Each number is 128 + 32 x the weight over its row's rms, rounded and kept within 0 to 255. Layers, rows and columns count from 0. The size above them is the row's rms in percent of the matrix's.

# layer 9 MLP down, 384x1536, rms 0.0425, rows 0-137, columns 384-431
size [138  99 101  98 101 101  98  99 102 103  99 100  98  98 100  99  99 102 100  98 102 102  97  99 103  97 102 100 100  99 102 102  97 103  99 100  97 102  97 101 101  97  97 104  99  98  97 104 103 100  99  97 102  99 101  98  99 103  99 101  98 102  99  97  98  99 100 102 102  97 101  98 103 105 102 102  93  99 102 101  99  99 101 100 101  99 103  99 101  99 101  99 101  98  96  98 100 102  99 100  98  98 102 100  97 103  99  96  99 102  97 100 100 108  99  98 105 102 103 101 102  99  99 101  99  95 100  97  98  99 101  98 100  99  99  99  99  97]
[[107  66 121 105 130 145  92 103  66 152 120 158 118 138 178 109 112 110  89 133  98 124 133 144  68  95 114 177 100 146 107  92 119 115 107 102 118  70 160  80  77 150 116  84 179 109  58 148]
 [124  73 132 164 167 125 127 149 132 135 162 106 127 127 104  78 160 193 139 208 147  83 127 169 134 100 114 148 229 103 121 159 141 109 128 116 103 138 100  91 123 165 140 180 178 181 103 117]
 [ 91 153  86  97 154 152 112 120  77 149  96 122 149 108 117  60  74 161 116 139 119 105 147 167 138 124  89 115 168 139 128  91 146  79 126 143 125 125 163  66 140 177 139 121 158 112 115  76]
 [ 91 114 139 114  78  76 118  36 172 121 108 146 139  64 117 119  72 163 106  70 169  92 133 178  99 124 130 177 105 116 124 143 113 127 125 104 140 143 174  98 158  94 128 157 157 103 167 143]
 [130 183 158 164 160 180  79 167 125 105 156  50 143 100 145  57 137 119 128 184 115  80  62  99 144 126 138 107 147 114 158  73 126 107 131 148  93  93 116 130 107 140 131 118 110  83 138 173]
 [131 105 108  99  98 145 152 161 155 132  96 100 141 116 108 130  91 159 117 118 129 112 105  90 130 111 114 165 128 176 101 125 114  72 163 178 121 162 157 112 116 168  95 102 102 101 121 153]
 [127 145 149 110 195 135 128 105  57 133 128 107 101  89 130 133 109  91 121 133 180 111 141  90 110 131 132 150 110 157 130 119 141  64 140 154 105 118 160 129 112 133 142  56 153  60 141 115]
 [175  78 120  80 134 134 195 100  92 118 116 136 138  85 170 118 128 121 126 127 134 143  90 114 109  95 130 117 162 135  67  96  67  80 118 128 134 115 119  89 126 105 122 134  99  97 159  78]
 [118 196 116  90  65 139 113  86 124 110 168 110 129 153 109 111 103 133  50 107 131 120 155 199 146  94  77 175 206  98 109 161 151 130 117 175 141  97  76 171 132  94 151 132 102 177 145  76]
 [137 133 167 124 142  76  60  87  66 129 132 155 167 117 127 176 124 110 160 172  84  94 133 100 119 130 120 126  92 106 146 104  75 148 162 145 137 153 118 105  84 152 117 166 113  90 140  65]
 [202 119 122 131 111 186 147 112 133 181  60  74 118 192 111 148 149 165 132  96 170 106 177  97 167 108 167 105 114 104 137 138 130 123 106 143 120 161  89 124 173 149 139 123 134 122 125 116]
 [ 98 153 135  58 144 105 119 116 137 104 155 150  70  92 119 221  94 111 161 171 168 135 136 134 101 124  79 130 109 142 131 118 152 107  79 127  86 109 110 167 106 145 113 122 122 146 162  95]
 [176 128 147 152 137 135 104 184 100 138 129 148 123 156 118 193 156 133 138 151 160 158 155 141 110 152 100 127  59 148  60  87 143  76 153  69  95  91  90 102 109 159  63 155 136 104  98 151]
 [132 158 152  78 121  99 131 108  58 126 145 116 208  91  77  94 112 127 124 156  91 109 173 117 186 170  98 129 146 146 136 108 181 112 123 148  90 144 107 142 163 118 145  88 167 165 154 119]
 [ 52 133  96 133 128 151  82 116  95 121  78 186 100 124 138 150 163 137 114 122 129  77  80 108 157 102 134 144 153 158  63 155 130 138 119 117 147 147 115 148 149 102 129 101  88 109 110 128]
 [153  68  56 154 115 108 100  92 192 136  88 134  91  72 145 136  84 119 149 116 130 178 140 148 153 134 137 115 157 131  85  78  94 138 175 139 100 116 171 102 139 122 112 134 121 127 134 147]
 [131 117 136 117 127 126 178  97 105 108 124 177 123 119 135 136 111  81 129 142 110 129 142 161  97 166 146 131 152 154 128  92 175 151 148 131 114 103 108 150 100 100 128 116 129 116  97 166]
 [195 117 131 128 125 129 117 154 103 103 122 149 146 168 112  98 117 130 121 105  95  77  89 131 159 167 148  90 160 161 129  77 180 119 136 150 167 115  90 125 116 120 134 118  74 124 117 160]
 [100 207 142 133 186 147 191 133  89 159  90 135  40 106 109  91 130 146 131  17  92 101 144 140 147 130  98 110 119 132 120 118 167  64  91  82 131  90 140  98 150  73 184 106 116  36 166 168]
 [121 130 109 101 185 153  73 197  94 159 119  72 122 143  75 140 142 155 129  85 124 120 134 130  91 113 108 187 119 101 177 137 177 150 119 111 114 155 127 183 132 149 137 141 162 111 136 128]
 [ 93 140 112 156 103  86  30 109 151 130 154  99 130  97 109 113 139 170 160  61 148 128 122  93 125 137 120 149 114 139 184 104 138 131  98 111 159 141 114 174  62 193 101 119 107 153 166 133]
 [139 148 151 119 106 146 138 152 131 189 134 128 174  54 166  65 109 159  93  62 212 160 145 101 116 143 199 143  71 148 116 120 145 159 123 155 109 121 147 189 111 103 132 100 130  86  70  92]
 [116  60 157 143  99  56  88  97 177  82 118 115 162 119 148 161 134 121 119 160  88  76 146 112 158 132 125 197 132 125 107 109  85 110 128 113 142 143 163 126  82 157 124 127 154 131 133 110]
 [165 150  62  82 121 121 132 138 117 152 135 192 202  82 151 177 156  83  87 133 106  92 163 133 143 149 104 107 162 127 109 138 159  80 169 178 136 116 135 138 132  93 192 127 184 122 115  75]
 [163  45 170 120 170 168 139 142 145 100 138  83 119 103 132  99 143 149 165  86 159  75 155  51 123  43 118 101 111 187  78 123 183 140 103 107 109 117 132 109 154 113 127  78 128 182 132 117]
 [ 97 125 107 153 107  53 142 139 133 129  93 101 130 172 120 115 111 166 132 130 112 138 136 174 171 131 166 227 169 141 173 162  97  81 131 165 107  80  79 148 134 147 108 132 147 100 185 154]
 [ 95  86 131 135  75  76 111 112 142  80 139 110 120 126 189  91 197 156 179 114 126 162 193  74  68  66 126 122 166 135 146 120 159 141  86 138 144 135 132 111 170 112  90 209 132 191 132 121]
 [ 99 171 146 121 168 162 169 119  88 145 120 135 170 154 164 131  74  71 117 124 135 111 145 117  87  79  36 111 121 109 143  73 124  81 112 190 151  94 134  90 110  75 169  99  74 128  88  79]
 [127 174 104  81 117 150 136  68 147 114 129 108 112 129 146 115 132 140 142 155 144 128 115 151 142 128  95 108 132  76 137 189 151 104 131  46  84 135  97 122 124 148 146  88 101 110 189  91]
 [140 208 155 101 119 114 108  97 129  58 156 174  62 163 120 152 135 126 178  88 140  73 144 144 123 111 197  93 161  48 157 102 169 101 141 136 140 168 134 185 153 120 119 191  75 168 118  97]
 [ 90 147  79  80 162 108 154 160 110 125  83 139  88 117 131 131 123 192  90  81 126 122  84 196  51 157 129  99  70 118 129 154 125 132 102 184 171 158 132 159 186 125 131 116 158 102 116 146]
 [123  94 120 131 122  99 107 163 109 125 114 157 110 161  87 138 127  98 139  99  81 126 124 116 117 119 170 144 155 112 110 103 183 125 144 114 148 111  86  67 105  62 151 177  90 142  43 112]
 [141 136  87 151 132 112 137  77 113  91  81 125 157  83 123 112 161 132 187 124 144 123 173 105 163 141 168 130  90  84 144  92 141  62 117 139 138  99 137 154 175 121 122 104 185  69 143 128]
 [ 83 106 124  96 164 152 104 164  98  51 152  96 107 209  67 141  91  75 132 125 160  50 101 157 135 120 114 119 138 124 129  93  76 180  96 117 139 106 141 152 158 128 162 148 123 125  92 183]
 [108 127 145 124 104 104 165 207  98  73  97 141 149 138 115 147 154 161 201 117  48 121  88 130  88 113 165  97 145 110 105 115 129 108 113 128  95 183 136 111  70 102 146 115  91  57  82 135]
 [107  95 141 166 104  83 125 116  27 109  79 139 158 133 148 125 122  89 122 140 111  74 149  97 153 121  92 110 127  95 183 153  83 129 123 133 128 123 184 173 125  94 132 131 187 135 130 169]
 [161  87 114  99 117 137  73 134 155 106 150 132 119  66 123 160  97 101  86 193 173 118 135 160 132 141 155 105 139  99 101 108 163 108 151 105  92 151 130  96 131  90 111 105 143  82 146 127]
 [122 107 175 101 115  73 134 167 191 127 127 118 145 108 106  82  53 121 125 142  95 113 121 143  84  91 163  58 126 109 129 116 141 120  79 126 117 134  98 121  85 177 126  63 126 145 121 144]
 [ 98 142 111 131 222 116 136 119 107  63 147 140 108 100 137 102 118 106 112 159 103 141 138 140  65 127  94 183 143 105 113 140 161 139 132 158 104 158 113 104 149 144 168 149 161 146 144 158]
 [119  67 114 127  95  97 151 125 133 158 125  88 110  82  88  81 173 148 170  91 131  89 125 160 109 193 107 133 213 116 172  90 112  99 167 112 152 105 107 118 106 142 108  49 164  96 107 128]
 [ 84  59 114 100 116 116 128 125 139 164  84 100 100  69  86 154 126 151 130 130  89 172  98  71 105 177 161 114 106 128 116 143 129 140 151 133  85 120  90 135  91 124  95 173 140 191  64 127]
 [152 139 107 156 134 173 156 143 146 160  78 141  90 184 125 117 114 124 148 185 103 158 145 100 127 156 112 174 125 100 188 131 135  85 129 143 132 103 153 146 182  76 183 172 208 130  92 138]
 [129  93 226  68 136 159 111 141 167 176 102 152 151 112 103 102 127 153 104 134 129 126 124 145 128 144  42 159 123 181 103  65 134  93 129 168 147  62 161  51 134 118 127  85 123 169 117 125]
 [150  86 131 192 120 139  72 112 100 130  94 130 130 138  68 117 110 110 143  80  95 100 144 155 128 156 214 156 124 111 156  90 114  95  80 124  98  85 159 193 106 192 154 155 134 135  75 144]
 [193  99 200 137 186 141 154 114 113 110 118  81 143 148  94 153 147 155 139 137  81 133 115 133 158 135 130 184 119 143 182  98 175 203 113 120 171 136 111 100  81 141 118  72 144 141 158 111]
 [175 121 142 119 125  96 110 142 136 143 117 189 164  84 119 171 112 113 152 152  84 126 112 143 105 149 151 144 106  70 106 139 169 124 153 134  89 135 110 114 161 155 133 125 136 112 144 115]
 [115 113 152 172  88 146 141 113 101 139 122 148 113 168  90 142 200 123 146  90 136 179 135 143 132 120 147 103 126  64 121  97 169 169  91 156 128 115 138  92 108  96 146 127 108 106 104  90]
 [110 127 115 124 120  98 147 142 140  85 131 153  82 151 106 148 170 103 139 190 115  71 132 152 114 136 132 152 145 135 137 133 104  88 111 120  55 160 120 133 132 155 152 115 179 147 127 110]
 [122 128 141 140 102 126 117 130 108 143 139 152  59 105 151 118 125  83 121 113 158 140 149 106 127 126  62 135 134 136 122 124 123 179 136 183 134 126 117 115 156  91  80 127  88 145  90  97]
 [155 185 133 121 168 110 118 108 112 151 132 109  90 122 120  92 131 122 122  96 157 142  98 131 145  91 148 171 127 131 126 121 117 142 116 132 163 142 112 149 139  78 124 108 138 146 130 143]
 [131 104 124  79  69  85 155 108 179 149  94 123 182 117 147 129  98 160 119 120 116  95 140 124 145 104 120 162 154 133  81  79 108 135 189 134  72 177 103 106 196  77 165 174 141 113  71 128]
 [ 93  49  85 116 149 159 119  59 210 121 148  82 123 180 179 179  95 106  97 159 109  81 116 119 105 124 109 157 147  92 120 108  97 108 148  96 118  96 192 114 121 144 116 123 144  53  76  76]
 [174  92 118 142  78 124 146 114 173  79 111  91 116 121 108  97 122 141 116 135 165 170  94 193 106 170 102  97 157 203 118 136 131  75 163 186 109 118 162 136 154 115 156  99 167 138 137 113]
 [141 216 139 138 160  98 127 126 168 118 166 116 100  62 114  96 158 125 137 150 156 118 158 122 103 138  61 168 186 131 143 201  98 162 100 127 127 146 125 129 143 135 104  63 154 129 111 177]
 [ 97  78 127 165 139 171 131 128 113 144  66 140  98 113  95 128 148 122 138 124  63  48 146 109 121 144  83 125  81 123 106  69 214  63 101 124  90 102 126  76  72 132  67 114 124 105 206 175]
 [154 153 153 134 215 161  79 150 105 147 140 137 139 144 183  79  61 145 190 143 170  60 203 158 155 128 128 166 162 110  90 102 128 128  82 108  97 161 133 156  66  53 144 104  97  76 168 105]
 [135 165  89  75 156 121 131  82 151 113 115  95 176 131 113  85  99 104 105 148  91 144 145 156 128 140 137 116 114 119 145 100 163 137 117 127 122 117 189 130  79 181  87  78 163 115 100  87]
 [153  78 126 148 137 138  98 122 146 101 132  88 143 141 112 155 171 181 117 106 111  80  80 131 126 135 139  90 110 173 140 123 124 137 137 128 140 167  91 136  91 144 122 142 145 136 145 122]
 [103 158  96 134 112 152 114 116 104 140 125 105 207 192 124 113 143 121 180  99  71 110 206 136 125  86 110 107 138 164 153 143 130 195 141 166 172 110 126  95 150 119 129 109  92 118 141  50]
 [104 147 101 139 124 147 139  89 101 156 165  96 135 103 145  83 112 166  26 118 162 163 142 165 142  89 141 167  82 132 137 154  90  81 167 102 117 120 140 131 188 150  88  94  99  74 121 137]
 [142 134  77 120 140 142 168  87 118 100  88  65 185 104 130  56  70 148  92 127  96 106 144 126 114  93 159 107 107 158 102 109 128 189  62 150 136 102  90 165 166 191 108 147 124 153  35  91]
 [141 134  55 131 142 144 162 139 194 158  67 126 150 151 154 106  93 143 149  83 116  98 168 119 123 160 104 142 161 166 108 163 109 114 160 106 150 170  97 168 210 116 160 132 117 173  75 141]
 [ 77 133 163 155  95 160 125 121 109 121 126 142 160 105  66 123 104  67  74 144 173 113 113  64 162 191 100 131 151 165 111 109 104 166  88 135 131 175  98 129 132 129 168 102  91 115 114 142]
 [ 93 155 110 165 177 148 140 155 127 130 136 174 143  59 100 144 118 127 175 146 117 157 120 128 136 121  85 108  55 129 143  88  83 142 153 101 124 126 125 120 152 143 149 125  69 141 132 116]
 [ 94 169 125 139 142  79 147 105 113 129 127 142  91 112 118 128 103 194 103 149 144 165 129 105 140  40 147 119 135  66 121 185 149  87 129 109 125 177  79  90 165  82 176  27 129 107 101 144]
 [177 134 125 118 139 113  80 133 152 121 110 153 126 105 160 174 155 112 114 162  62 103 108 164 157 168 117 147  85 173 196 113 100 123 150 101 167  77 154 120 154 132 108 210 167 100 133 144]
 [103 148 113 167 111 111 146 189 144 103 164 124 109 118 136  79 137  76 148  91 106 107 128  69 205  77  79 118  88 175 143 143 115 113 171 124 157 137  89  66 130  45 164 119 133 118 118 146]
 [114 158  69 164 133  98 113 190 113 207 140  82  98 157 115 102 142 130 171 140  98 133 144 123 138  98 133 117 153  69  94  99  92 154 129 115 177 130 102  80 139 212 102  73 134 130 132 138]
 [152  99 163 100 180 122 154 131  88  90 108 116 112 122  75 175 101 124  82  58 144 116 147 133 103  86 136 182  98  93 156  98 138  84 115 138  76 159 116 115 137  88 151 163  89 140 108  93]
 [119  97 132 160 150 151 155  91 118  83 141 120 162 163 142 135  77 142 128 144 142  97 105  98 126 127 140 152 134 138  65 117  67 114 145 168 164  82  53 147 141  49  90 248 138  97 116 121]
 [173 140 158 147  70 105 128  86 121  68 155 180 144 136 101 100 159  66 164 182 122 177 120 173 215  89 106 154 132 129  85 161  97 149 102 123 111 147  36 170  78  44  73  77 138 173 104 115]
 [170  46 176  64 160 109 109 168 116 150 178 100 110 151 138 127 153 133 124  96 150 150 113 140 190 110 173 120 133  76 105 136  89 134 126 114 140 137 135 126 184 106 145 116 128 113 164  94]
 [105  81 112  56 128 149 106 130 163  70  93  98 104 156 174 128 103 146 122 153 123  99 101 128 106 103 145 100 126 131 161 103 128 129 152 117 123 124 121 166  89 156  86  70 123  88 137  94]
 [112 208 103  92 147 106 179 112 125 108 129 120  96  76 167  76 147 139 106 126 123  90 180  76 135 144 118 156 136 117  82 126 147 119 120 136 127  88 142 162 132 142 167  63 146 150  95 202]
 [ 99 120 123 146 132 107 101  52 148 143 144 105 131 101 137 176  96  81 159 133 186 169 139 125 135  68 106 119 145 178 155 155 165 183 107 142 105 127 165 158  73 134 149 208 129 125 109 140]
 [160 170 137 147 156 130 120 101 149  68  87  91  81 120 149 141  41 171 116 125  86 128  93 159 138 120  90 126 124 140 117 144 138 167 146 113 142 109  92 143  86 176 112 141  60 185  80 128]
 [143  88 153 169 165 138 111 141 156 167 124  81 105 148 146 163  90 144 107 104 129 148 133 121  68 124 122 130 124 135  99 146 181 157 171 138 120 100  91 142 148 124 177  87 156 141 131 173]
 [ 99  85 117 122 195 140 106 116 141 110 128 160 193 130  98 106 116 140 125 164  99 125 127 128 146 209 124 133 108 149  95 108 140 119 121 120 168 165  84 122 136 171  77 153 130  85 135 139]
 [133 129 120 149 143 105  94 102  93 138 138 157 127 161  91 166 174 148 153  93 160 124 152 132 115 115 136 121 103 113 149  90 144  59  60 128 108 198  96  79 161 117 124 179 134 125 122 104]
 [ 87 121 115 179 120 194  88  83 109 163 128  58 165 110 140 118  90 136  79 119  91 140 112 146 125 127 195 115 135 201  99 201 135 187 120 150 159 141 145 118  62 121 141 132  91 133 164 116]
 [126  87 174 100 115 117 121 164 115  94  72 108 208 132 125 154  97 122 118 189 133 174 126 170 137 119 149  99 110  92  94 134  70 115 106 112 127 116 155 147 115 115 120  73 174 179 114 135]
 [128  97 160  85 133 115 163 115  89 104  99 113  84 108  96 111 196 135 113 125 170 101 132 170 112 106 120 129 115 121 127 116 184 119  99 107 113 140 158 153 213 123 209 137  92 174 132 140]
 [160 132 155 126 142 152 136 120 114 162  73 139 111  28 171 148 130 124 123 152 159 128 119  80  70 162 107  93 137 125 115 118  79 145 100 187 148  20  89 137 119 151  80 130 123 100 163 141]
 [120 161 150 162  94  98  95 128 118 124  87 160 178 164 147  97  80 156 111 100 160  73  94 141  92 135 141 114 104 135 132  87 167  92 168 147 180  88 139  82 156 149 156  84 184 160  84 156]
 [ 58 117  84  73 113 159 104  66  95 113 115 104  68 131 138  83  95  97  85 151  66 144 163 146 147  98  84 136  40 142 134 158 115  54 149  96 138 147 132 134 126 149 141  58 156 120 150 100]
 [121 147 138  75 108 105 101 139 171  72 174 100 135 139 117  72 143 158 149 116 183 132 172 115  88 114 121 127 139 110  84 117 144  65  85  53 115 150 118 111 125 157 105 136 150 174 131 117]
 [172 116  48 103 144 149 122 129 118 160 101 120  99  96  85  63  63  82 165 109 126 139 115 117 123 162 106 136 101 126 144  86 131 129 119 104 144 108 138 139  73 193 105 125 132 116 163  89]
 [131 182 145 166 125 133 112 135 103 163 121 126 121 140 121 107  95 155 166 125 106 125 166 132 150 128  96 159 157  60 146 110 190 152 140 155  86 141 181 101 134 161 100 122 102  74 127 164]
 [115  94 170 159 113 128  69 118 110 191 100 163  69  85 140  96 149 111 134 129 162 105 131  84  82  83 142 151 124  77 125 105 113 107 130 173 146 156 180 117 142 175 115 131 150  89 160  83]
 [ 94 144 159 130 119 142  46  85 164  98 106 112 170 161 104 129 120 211 132 142 102 155 139 102 135 138 121 108  81 104 129 119 139  98 147 127 109 115  83 145  97  45 128 148  93 117  94 130]
 [132 165  87 103 187  96  95 106  97  98  91  76 102 130  95 152 127 158 141  96  52 131 141  93 128  86 165  55  76 110  98 121 119  95 111 135 171 115 145 181 110  85 152  96 145 164 116 125]
 [184 101 134  70 192 108  66 132  93 122 130  64 141  88 214 163 151 117 128 138 163  77 130 109 137 134 106 167 122 153 111 156 113 149 126 189 107 136 116 146  84 125 142 126 104 106 105 142]
 [150 192 144 139 138 117  98 186 131 181 152 141 119 197 149 102 193 124 100 111 151 131  98 105 105 166 117 128  68 101 147 140 108 122  92 151 111 118 139 148 153 127  58 147 107  79 149 100]
 [112  95 102 120 159 135  82 115 144 154 173  97  88 100 186 125 103 127 238 165 162 157  69  87 128  55 105 157 146 123 103 128 178 163 215 106 130 169 142  92 103 106  80 144 144 123 145  76]
 [155 118 114 135 159 144  67 181 150 172 132 142 172 160 139 128 115  32 140 134 170 122 143 142 107 128 129 106  77  86 153 166 109 149 159  57 142 199 104 123 124 107 161 100 133 184 127 111]
 [ 87 132 106  63 131  78 136 147 148 150 211  89 156 133 112 142 158 129 120 173 100 124 104 133 153 131 108 128 118 105  81 122 118 162 121  53  79 204  75  86 124 118 126 132 121 122  97 110]
 [117 178 122 196 159 203 126 102 155 126 206 125 192 116 116 141 142 145 166  83 103 122 163  73  94 122 109  96 177 125 126 188  88 152 141 144 159 143  95 120 101  65 119 146  93 123 123  47]
 [140 197  91 119 193 129 100 100 204 109 129 171 125 108 116 202 162  51 146 126 121 138  94  82 136 170 161  87 140 142 163 180 157 108 170 218 217 128 140 122 179  80 125 156 114 113 109  80]
 [ 96 142 133 159 156  99  83 146 140  77  43  36 143 175 120 104 134 136 114 108 126 114  99 137 147 158  91 105 142  97 165 155 146 112 126 172 160 132 108 138  95 177  72 154 104 160 155 138]
 [ 85 137 126 139 125 168 102 179 112 118 104 127 155 103 124  62 111 129 126 159 162 141 148 142 195 114 141 149 137  91 142 129  96 140 103 161 102 156  97 133  86 103 120 151  59 127 152 150]
 [117 114 154 122 109 121 119 144 145 176 120 152 154 141 157  79 123 128 178 128 168  78 117 150 112 120  62 157 111 104  69 159 154 158  98 129 131 159 121  77 167  90  97 174 132 103 190  59]
 [144 151 187 116 124 103 128 224 129 146 112 159 116 198  74 182 157 161 150 156 140  36 105 140 134 111 166 115 136 126  96 108 103 102  92 113 124 178  85  81 116  99 116 157  96 150 107 169]
 [187  84 113 111  71 119 141 135 111 184  96 164 143 206 103  59 129 155 113 103 109 123 209  86 147 143 115 114 157 129 160  87 114 143  72 125 165 114 114 157 114 125  92  71 102 143  94  74]
 [128  89 138 119 135 169 103  86 122 170 160 184 119 169 140  55 120 126 196 127 193 111 109  81 101  68 143 131  98 138 130 167 128 115  80 127 158 118 154 169 155  92 117 172 173 109 152  92]
 [110 137 130 177  97 103 141  84 140 113 100  83 141  90 143  88 138 158 153 112 157 143  93 112 164  84 131 151  83 143 128 139  77 150 121 154 148 101 130 131 110 130 137 120 111 119 130 137]
 [153 229 105 145 112 104 127 180  66  93 159 124 135 131 131  87  92 118 173 109 172  98 105 183 116 131 107 111 149 132 103  89 227 114  81 137 135 137 177 130 181 106 133  91 100 133  72  85]
 [188  82 119 104 128  96 208  99 144 107 158 113 118 162 180  98  60 130 176 125 117  71 108 143 146 166 106 127 138  97 150 120 187 117 134  84  96 159 142 123 125 113 163 146  74 142  72 123]
 [152 123 139  83 145 155 110 111 156  98 158  92 141 195 172 185  92 189 103 181 169 153 132 162 163 141 146 106 199 122  82 133 139  92 113 181 141 183 117 106 119 140 139 132 110  46 138  93]
 [155 122 161 119 149 112 167 192 124  83 179 172 158  68 147  90 128 173 202 112  95  78 131  98 188  95  85 141 117  74 102 126 149 108 125 156 127  85 104 102 122 138 100  79  73 109 166  74]
 [ 72  81 129  51 129 137 121 133 121 150  85 187  99  99 183 118  46  78 129 143  84 163 114 119 148  75 130 195 104 173 152 164 172 101 165  67 163 111 200 135 157 145 110 122  83 185  52 148]
 [114  93 105 105 145 135  82 123 112 146 122 138 137 115  69 124 125 146  18 113 122  97 105 106  72 127 127 142 186 126  99 170 169 111 167  53 158 155 101 130  99  93 149 113 165  77 105 131]
 [160 106 147 118 135 131 131  91 150 174  99 113 112 206 147 134 139 110 112 123 124 170 124 155 100 120 109 157 129 116 118 110 143 122  96 120 125 146 125 139 110  83 139 153 157 155 168 225]
 [128 131 108 189 166 165 156 103 146 144 119  82 125 118 128 173 137 154  96 131 107  98 108 162 137 107 103 145 117 140 113 174 166  62 133  95 142 196 156  83 122  64 100  77 150 121 117 144]
 [123 114 166 126 144 118  89 157  69 103 139 134 100 105 192 187 131 148  71 160 161 119  91 104 150 140  96 135 112 151 181  93  88 123 161 142 121 129 153 110 107  79 145 107  78 105 150 111]
 [100 131  77  76 148  93  86 170 100 111 107 123  87 211 213 103 157 158 165  81 129  72 198 139 139 143 143 108 133 189 129 116  99 150 132 127 103 109 209  98  34 148  93 119 133 159 140  89]
 [ 99 144  84  85 147 124 113 154 174 131 150  98  54 143 134 144 150 154  95  99 169 137  98  93 136 125 110  88 108 135  99 148  97  91 113  84 122 166  97 103 216  94 115 121 104 168 146 111]
 [160 138 112 112 133 125 102 100 157 120 131 128 164 194 129  67 151 157 136 118  99 131  91 120 148 107 130 186 143 109 162 163 133 120 115 106 159 101  94  99  98 124  87 117 112 108 136  96]
 [166 136 169 124  96 151 148 102 148 114  99 134  80 109 163 123 100 104 161 120 149 128 148  95  89 127  81 140 104 151 110 158 141  68 134  97 170  87 131 107 110 127 143 157 120 120  59 100]
 [115 105 132 191 129 108 154 150 135 101 202  82 101 203 176 110 123 150 157 167 207 150 109 118 131 119 210  74 129 161  84 159  92 128 130 148 129 146 114 163 162 105 134  81 156 155 157 145]
 [113 152 131 163  78 167 143 109 156 129 165 137  98 161 153 138 151 105 132 123 134 126 121 158 153 113 142 138 199 148 178 134 126 136 103 118 152 167 129 162 141 158 125  99 127 113 105  83]
 [175 161 174 141 124 143  83  86  98 108  62 137 146 106  94 136 145 127  89 179  66  94 108 135 119 159 140 144  84 146 133 101 119 142 139 107 139  86 181 123  84 111  81 121 138 156 145 131]
 [124 122 160 187 148  75 115 145  63 168 170  97 113  99 196 134 105 126 120  83 115 118 104 161 166 127 141 159  82 128 180 116 171 123 163 137 126 138  88 134 100 169 163 111 153 126 174 114]
 [103 111 138 133 102 106 107 129 122 205 169 107 122 130  84 114 160 120 101 125 133 102 156 115 136 217 151 125 112 173 158 180  51  82 175 105 115 143 121 140 119 115 172 157 166 139 158 186]
 [ 77 129 111 179 165 142 128  88 164 160 121  97 155 179 156  98 218 141 112 124 103 108 145 133 107  98  95 167 147 158 117 131  98 113 130 167 147 112 143 111  84 166 112 130 121 163  86 115]
 [119 142 100  83 134 148 104 138 157  94 167 104 105 145 178 124 101 144 131 116  73 115  93  77  89  96 117  87 127 108 110  60  96 100  82 123 152 130 136 127 160 101 108 108 153 146 120 132]
 [127 186 161 151 112 131 155 155  73 198 169 138 138 142  89 111 127  76 127 120 146 118 171 136 180 106 121 134 148 191 187 159  95 114  99 118 135 130 146 124 120 113  96 112 176 124  95 141]
 [118 111  59 103 144 120 117  89  87  92 103 128 174 108 139 183  95 155 107 118 140 135  93  45 131 127  83 124 159 104 139 174 135 159  92 163 193 160 144 111 143 106 165 153 124 100 141 112]
 [147  93 103 127 167 212  87 148 167 142 146 133 132 174  86 141 184 137 167 104  86 191  89  84  94 148  96 108 142 135 117 132 131  55 122 118 134  83 152 124 114  90 146 178  68 117 147 105]
 [104  76 138  54 119 186 147 170 163  82 164 106 150 110 125 101  71 175 166 154  82 101 134 120 153 131 113  90 137 190 105 129 135 171 129 135  78 135 118  63  85  78  49 167 141 121 100  99]
 [ 75 125 117  91  96 139 110 184 178  78  70 106 113 108 107 116 168  95 148 137  90 117 118  93  92 158 124 122 105 142 130 117 122  76 141 196 136 139 140 127 163 169 113 139 121 162 110  74]
 [127 151  83 153  80 132  90 145 122 153 132 104  95 116 146 139  90 109 145 120 123  91 187 132 134 168 133 172  97 152 135 164 123 146 168 108  99 104 102 107  95 124  76  76 150  84 157 114]
 [ 80 137  65 156 113  94 139 111 127 156  99 178 103  93 182  75 156 120 152  64 139 117 119 130 187 113  94 125 167  63 100 126  64 102  90 149 186 132 167 129  98 119 204 130 129  84 155 116]
 [ 65 138 120 126  60 122 208  90  89 100 107 114 101 110  96 132 144 161 125 170 131 127  82  90 140 122 171 131 138 123 126  77  95 139 129  93  74 136 142 138 155  85  73 153 146 137 153 143]
 [142 166 103 140 106 148  77 125 124 152  60 125 159 129  64 116 108 155 117  99 121 111 147 142 189  87 101 151 147 107  86 115 100  77 135 200 145 166 155 108 108  86 103 143 122 142  72 106]
 [166 136 121 144 163 137  76 125 116 151  98 102 116 142 165 167  81 138 129 195 171  71 126 134 126 136 176  45 155 137 119 156 107 148 138 175 122 116 192 144  99 134  94 164 133  92 117 142]
 [ 73 193 190 110 103 118 155 154 101  33  92 103 199 117  85 121 123  84  92 201 156 106 173 128 100 172  86 151 153  69 154 152  74 150 165 108 154 119 148 105  90 140 146 145  93 154 109 149]
 [169  82 164 143 164  88 144 133  89 119 141 140  58 119 120 105 117  65 105  81 127 117 125 137 130 161 185 141 173 176 189 144 137  85  85 144 105 106 160 126 149 176 128 180 141 127 133 148]
 [175 125 124 141 126 150 151 116  48 126 120 130 105 108 132 170 159  96  95  73 129  72  86 114 126 118 126 179 136 106  63 153 168 115 160 133 165  69 110 120 115 151 175 120 119 145 154 121]]